Each number is 128 + 32 x the weight over its row's rms, rounded and kept within 0 to 255. Layers, rows and columns count from 0. Numbers have three digits each. The size before them is the row's rms in percent of the matrix's.

# layer 5 MLP down (transposed), 960x160, rms 0.0295, rows 850-870, columns 0-159
112:095167129118164122142134097145112129135140152126142127122105157196080212100153101145097125110118093123131129167157140133138178107118186140146132184181068210111171121067175168154067162147103109135160138156158065123067149115047136118126130123106071078149129114119133151142140180143111159104108093180164151123148085146157128187157154136162104144221131111144095128109163170087117099145167178105162156099086155078129109141166160115126140113133108112114108168094104128129106044142094095
102:160147107132140130102118163153142111159128165085107122150095185126136186126073165115150139110108147127135140140158098135162103101095113143123145103137119144121118093167146094137119118143151097088110177131137122143148157141000099115114051151155036126140153143132133123077112196092112136141157134122180062115171137131112097152114123064150120087095090171180133124112124144149106109077124102146133104101128148111175146147134141130173131142186166113114123124149141150174093116070124159
130:175134164147171098156074149127164162149083111182130174068154110131144093122157082126152184071173146137086128169099184106107132099134101118102145097169135097127161165158170134081118133138142134124151065151107125058131123085052138068123156134171092138177086099130105096103130204145109186091107168121100132064200172165128165126142105125048137086143109166052112093118147137096152158175147106125130139099116154134115124123094128157120179119090080130102164087102131150148135134121126108
091:160074140132168121102072167076136090178099080133095114154141180146096147153120153129114104129112084142074119097078170178123142159148062114096170121093139149162141105113177139115098148091131120162096118134123064113129118099153133145142086240172133167194130136121159120102145189045160124118125139146169151099132091147157109118156162121139128110137143171104173147139092172108082103147130130144131067053126146091154098127189163091145155152119114227097159126126115124126143176090137145
081:099155156129132055132176118083149122064135140119132159101114163125109088170134128134104117081106136178129156196120158136157152130138134177159121081121153086192107121200127135097147145093141188099161202152142127099125148134048171097084127092137148089076141089131180149094218091074098235137098138147145122120129106131170149128186116102154164179132170157109125137123114120103124155144104140115116124142124116079128122136124144125110118105083171108162163087162200116152078179123116116
095:171111095143109144088132087066138120134140059177204181111070109090102139105147047149135114078154186118094124131131143129120116166125136133183099114149130148148161123128118174121112202078119146161115131127107120137192115172199116130139108176134075110131170156103117158152161050104147136137127207105120132110144150148166175121166135156121118164120176136115106164122117094072144163187115151127120108149163113189154118164160145161079050112085157067090153108133158137086108112142136155
095:119116165147118130157125149078043138131109113113117133132206123146074151083157042115082182124136061156131095132180127108137146150117141158179117067185150101164160145120144084129089126088180160114173167126165180096151079122125120166127116177080100125202137140183138085167142079122129083178137109148109125093080167146092128141147120090120165094145101135118133175046153080127152128097188113085148127186087126102130103116074155135116126097117080116114098097115126142135106157097128131
106:159189117110156159072172097138122132100083165195108153126172117124122121108137088136173157177183151168151156138124126074105109111153177141126062151099209068087155135102071123138128164105135109106098127160166124187105100147058079165169149120162127150092129088117162174153149161076075134143164200138154109188122123136131167124088157192157155155091135144111157149083055091110134088152112123139109166153122102122114142117076152119088103167116175115108168102150106095154134149146163136
098:107102076150184119124161112132113121118170074117090127156079111065151178096116091137144114171140154113104108109104055090130163176157141140140167172124140123135142115082189136183130192199170109084166139125136181110119116145113097109084087111054073105125102116139099147131126116130136189109088223118119096122149095175122128159115129158129133115144106114089187128143125129152208071117165100127109131151118127133184055143125154158110185209110105151094114165135141167124126125162157111
107:108132109100128097137103141088080181135118082040135132166169149184141151153140110125082130145161084155110142143183192098111090136097137110113096121109179132117153113109139144134136057191088096130130106150097115115110159103136125124062146117151080097141124109178130210143117146095170128146128152116136115157135105111103064132101119062082182155133091190110064159078049134123076155115131164077118142081141096102115121101128116180117188128055122139125152087154139121105163176149159089
110:109168136098125127138144092146125133103160129153070116120128103116107136112168124153112102109132144126071136162099165175121117077164117126176085098126136151132152116136140056105122185098109153104132096145153159100112154132000070090122160109180156089135146160074134139076103143106118156093180106133113139144119127099085150164129122119163173095162134173127144092149066171090138134161146161096146141126157149123173084137113121131155168045188145145119102138132108121141151148102057155
098:121138146115169110185032135128091159098134114172121107142163081157168106137149060135172134157100138145129167114142093098168079169135131128165088153056128147100162119106112177091133119111082093145158146143124094103156155117000080117147097128138115122156117140121108105104176135127079174156081114094127132114178146110071134160127126184107152084154145136127133100111035145124116135122140125158124120121131100119071144151138105137118156137100150148185088122126060131137105195104159190
106:132184127125115107141119128115126126133140111159160157140095166165129139103118112165155097089139167119157123151137157143181142161128235114085093060120107102101155177062156109134146101167098102153119138115128149136149137099148167116095157138164083118160164157121072143105049150105122136150110111109167131093131115165134130130069053127094093064124124025149068071137128119098162127174174142152051197162163141125115109114083123102087115137072125163146119163095178090135109122111159170
100:153166128124127148098132123143115145144100212084123091128158170082154147118164075091102119106169184197092112145134159157072138126126153116119083136112079111058191074141206125111099072153129161176119117159168126106146149157068140160091119157117125097119143162088140138146078116184072144133107178174080113112142134154190125102108091066151131136094114113127165108110119092088122162165134110164158108117146093071088154089108136143043136136092158121102088138118164126092101097169129088
081:163137140096139069127117147158125116215115096094115148143139052106038151149111133123156139148132084163162118147169109122105135125063104116057134188130161123130153104113152110133112064121106176109126148168066107120136196130164154159116125111125136144237141128107159164144146086111152137096098145134138141152118127097149139141112162139061107114121101167141024116109142151125099087130125134163159080142089070098126127091108068080149096138140127144177158147127128095108166176131058154
101:070108112172137119180131118124116130092080149111088136099122172160168104085093146100114108141068102080127127127146225160067127126155136137071148117140161128115125140145135064116049088081102078154106111139124140099107149199116153112091165142090112142118091125134149107112124164168106097094154127133161099179123029137144086113111116107179131122138089195140125104071110143164123137175116152127136122180085144126122082089113143183184167084118113051132121132124090153114091193147119157
099:128142089103142122179035129086139142120130126056089166147121155094143153177066173119105129125119107127186081146166140070140093133127181156155113130166133182060168129140164118134084116113153139118142113105179124115148119168000159116109128132108130153095110161157145115102105213113198141117095142118115136082183099084137134122156107093110108104144167172158145142101127134147167056140091114161160165094143177138129143128104156107112089177180124142124104134144113157113114174167114139
083:053200104182148117142121131135111100138101136168100149118134112065155148110129181124126136131126075094164104145103111137126128143100083093143119125042076086156200147110139150100146096133184158111142087139115152145071089155099164164118144109131052089145137157108121106095145160174174133056137139139045135138127165122133164110128131104102143146153126150121129071094130107125175112104102168151111200099087154158102137133206126199132099112128138089143086174086148151117170149063090161
098:183082172178136108122167115131130105084124108077174139131120146097073155140081082087163119105143149123134122176159109229100104087160139135140115125042183127143133146091086204123141116150090156138066187110198091159103112149203097149141126118094087133125103159107113173124097165157140176126105134146111129172152090124152123142120155173097102143149145090145160151141138151099131136149097106087128127148114132098117163119152098112073153184202173178114152078171104121153072170131136130
115:151134133139101154165144171130133128123134141109161170111127122132086091172064115096094159132083110170153199155131123063126097115138087127111127119080117145134099179086172122108126119148100079111083082134128117081131104148103172092102134140109094085136118079074101159104049192137180162080137124122150160137138200157136148069099084143128152112154103137144111093072046135139127127109091100109151150164119103099175145060155084102134162099173065107207157159111117168072156109128134097
094:103117159114108113139138154163072086178134100145077152105143147106152154091122156131164084113098163097082154144138146151143134119158105111097113164138167109094137110116066133152204100129136093161091093100091151160071144143149152098158076113104136115027134124093187162134123173129065167127095127118125072124050097150088152130095101144104090145130109094170178088077204113172104109125145087127127143122079154127100124116079107083088129086128128126166099075141089130226154109138105134
# layer 5 MLP up, 960x160, rms 0.178, rows 851-870, columns 0-159
116:101194082145133106153158110133099147074113131121159166118128099172163080123108132127144138148137142125126139179097122113168172115074029142160152139182119133131091112145170182144123139148144146189174077068133184094098144122079147091112091095106154099145125115148068127111151172134054157072112138102151033125095102081124101138146096087107076135129130131136169109117123099123108122137201160113133121166162162155097073136118100089092166100173182115143156165161077138137074146163109140
105:178103160169097141147124134242174151136156128139095160138126080153112130147095170132134142176147113162082101143148169118144134079117122105104147209148147161119154128120107094083129172147119060146118120107044152147148105069085148176148090126149208151133066203123132129093131147122128149077092095079101111178129164112173107135127091170112187147133148192147127074129149164176135104166118069115163137095173157163134139171098141121087100170103130120116118091161115138146111120151127109
097:137151157161115118088147103209171104106152103150097114138134097146201143110143090096118179147146126087153075109132233127090163148142152095130162116199131096147114124146132088119131154096065155105107080099109134146123155149137185134134041150099186089118155078157113121135119123059143058150153117123179094133108158165162138136123113160131077113069090172121157120180094142134150168168084094129108135122110152096086090136165109133139084177175184144102139092154112134122144110086176106
084:154155119123141117076173084095127147092139124089180167081135071133131187150128116086105156132079051100143106154106110189122136137128086112126147111113163159160108157129105132137162195157128115122151126192123158153106177094193166146167170111097154122167157075153139084101121110151178137044107128125084133142144074157143129157160132151195153167107106114125120106140167095129137165151170143080109103096143197152137191140181185095121168108177083116145132129116143181185071146109148129
106:094141118119132137119141160133046145065124109099043107178160142106124155085099179117132162091121173111173065148115152128156099097124108092178142141091111155104194144067139137155207179163146080129164115142065079122120125123093166078127163169156103155108120145141123129100179160077133154136131092118136100190112170112113103126109086132162157076129180074216103159137132142122122123114117130101191123091146100119150104100127055088097145118143121072141135122109128149115162115105074097
101:134157122162140150124107136150109156162153105164078137114144085132135110168102101059136163136127183128119112151130125114117092078098193082108097190171106143084109128163146144108122073113082129157101137141101111113098116143124101091143120145120159177170075161124072163162097136117064151152162080102151152077103093104157086076103108129137116099175164154115117115141164145136132045130087122113090114128090039140165085146143168192158117139204103088075079110134110211166110090149151125
102:139189091163095143038167096125144127120130110150213157152079157128080196087129146138179155128127080083122119114153168104114087135135152146142105109112145120123142154140132075072042184078088144148140120132128142119137151116173115101148107148191126080106176105097155197113135128109113130089135121143173123168056091125150136136101111113161143096091083133165112127108141160123103065059140119160109043125151126084155123163170136124088086157203089141149099125102137142099120152103119136
098:096145146080159125174087113109106127042099057134109079067138135132123113155089139131107143127136105078162189103189134124188106085102158105140066107131146117165079124124189122146127108172150117150110085161107159130063109077142083127137084084093150134162147148148077125136104069145110088169108132102055130173144130133137128075094107113118099142105105161169050121132152187147056139191140122112103106075167151148110117156110129146154183142108157147126154084138143123095119138139176079
104:151116156090131130162151119132054102138167067150123170098076106172137108134119126079183095130124113115093114121134128136132166107114152146119139070132167117114083169097150125156132136111086094142170094133109107100128044079114102113142090129105131124139091219108170112156119093092135141116173091104138109093135138110144097156209118143154151125144132034121159063111164157149128151169082153119139154143163119128127120079092132055233151184118160169144067082123105166144110088094110145
088:115167138129137155156187106132115121107159111131110080123193145134165128160141148108136143125143122128072179201040107129053103166145134095115138121141120110125172077132158132102110149073068101180173086107119079141083138097189127091122154079191182080080162093130198175087102145132156118110095139112150085120097090106176123125140121146167137078140085117116117124140109128128112132107090156144092129095057096105146090102119082140106121186162178115120114132163047137097150113138082157
095:172120110148131090176117110108123139135089122124114181161084103129047123127109181066144100158107175186087154149151097075138092109161099120095106186152160130148136092117093113153090130214089057108082141179142131167112085129145169121156166096175134103159115169107126103172151164085106191127134130188146117071115091166144158078120081113124121097081088205113162108116138150165150125122083176107125152147173117146091096138101114080112085081157111074113110105125095111098119146146105123
093:101173087114113190138095095154076165151110118132077106132139086112135125084142088149160093115143145094159158055197117128119172123112145088158147115157122103075100132161104114116158136123058177151093111134137162076105133168207110140137124168133133158109155072113106164144046153112135102125164172130127095076127089139137153137128110146078133076135128102121106134078114087117030097134183143155139124125157139141110149141091109108175059181126133108076046109115097081138167095133138169
094:066123176165127142135150095087067170100141177138146101125107092095094135117149135090113134156138142196095107161112172087137182139169115141109166137120116162101162058101178101072112143097142145146109103128068104100105198133086159170120146099118102077156149172170180136130047088188147135141096133099098131107125132116149134161124133111124180153084153066106169135121125128138114153112110101153164145139190083075083119165060160150162159062129134131118147143146162163058158100168143098
078:055150109098110159124114128150108186142128131154126122152141152160131132160174149116170165129146125055047081166079141150045138133125174105149139116122175152058157142114100106197119136061115076087101111124149132152129120089092132154138143084104089108121107070123066128161170111120134088142114077149167101120168086065047149100149099140095114123094153173162105115093108162119078126113127119060124100132097166127167121111081131110169121114160130099150119122108156097200118069097143153
110:184139143087107150122159157053096164090152084148178153111131109103174090140152071083142166159109064137187137106123096126109074094178136161122163066126143142113154120153120182175074137129130107103125103090154141144136119078105188133178088135148085142114155173132161138174061054130187113188085120166097109111141132138148148153163111180120139125188144082146161120168140146073149090179158135090143128125138143152080074166110138134147130081061137161093119108154133124110143139107098162
108:144143131085107108153132133143118147161116161118135097111162150151126108104156109142069110196136082163097159204106147128077092125137173061111205087108099147117136098095116121188134105146093079202120129183133152101132097108139145142150158183149153143126173081116155175089148127107116114146147136153186115147138176177121101137144188109159161103175133142096066129169150154193096051129124134162108190129150105168177091134137136179093139099152094135100128136135155055123149155142094052
084:130150151130075133131129114121149121193116148124081091159087136070059153131140124119123156127068051109162125214150155098203140134131048137095182170121151117119157139106151118103186150123121123136145111153085165098178158051173097095125156117114158092160118121199200149170131124153158161150133151159130110152176131133102115148102118100100166114157089117127140124152160082184136114158154171159169110104170182137078120137164092149153091103180118130142124134144160166165159130098148061
096:103059102167109168142161078151064142135058120147160135152061159151146129131120120120129086097117133103165147070163129175157152144117072140146200142114112158147080180151084089102179167122141132095137129150095149130077166195127147163110119143118116157168187151096135158048172120100138162123117129119060118130106157144140153118129044079085142105075119146106164140127146123144109112109069142123090130125232161079134150164116097137144129127115183063117150134150129143122128168130093141
109:125145182119059131078091191159143113139079107084122118125174091116187105162134152104183162164114101155173157179105141191128082155122131141110095198172136062092052173133168056157116097070145167151153072107104103146152155091147123091131141114133168107185163108119153134075159118127117148145092166150065105145119096111154113134130134144132153175093158090145127138154123120154146121200177144135091166102115112141075121115136064115117128128174156120079138178160154142121131098131172153
094:183106149129123130119150063085044161158126156118047111104112114100079137097094180116144151134125118124149134193126114104116063148101196157098113167134097175127155085118077104154147112108183116132147081154105159107047113144177144170090079071186122141105099225139155136105124140170080114146180131175136134131123190083107130120142155088160166151079135152145152103139109121107125168115137093089142150078122100110143071185135101108161119138090104117129157078151098131111144106116107123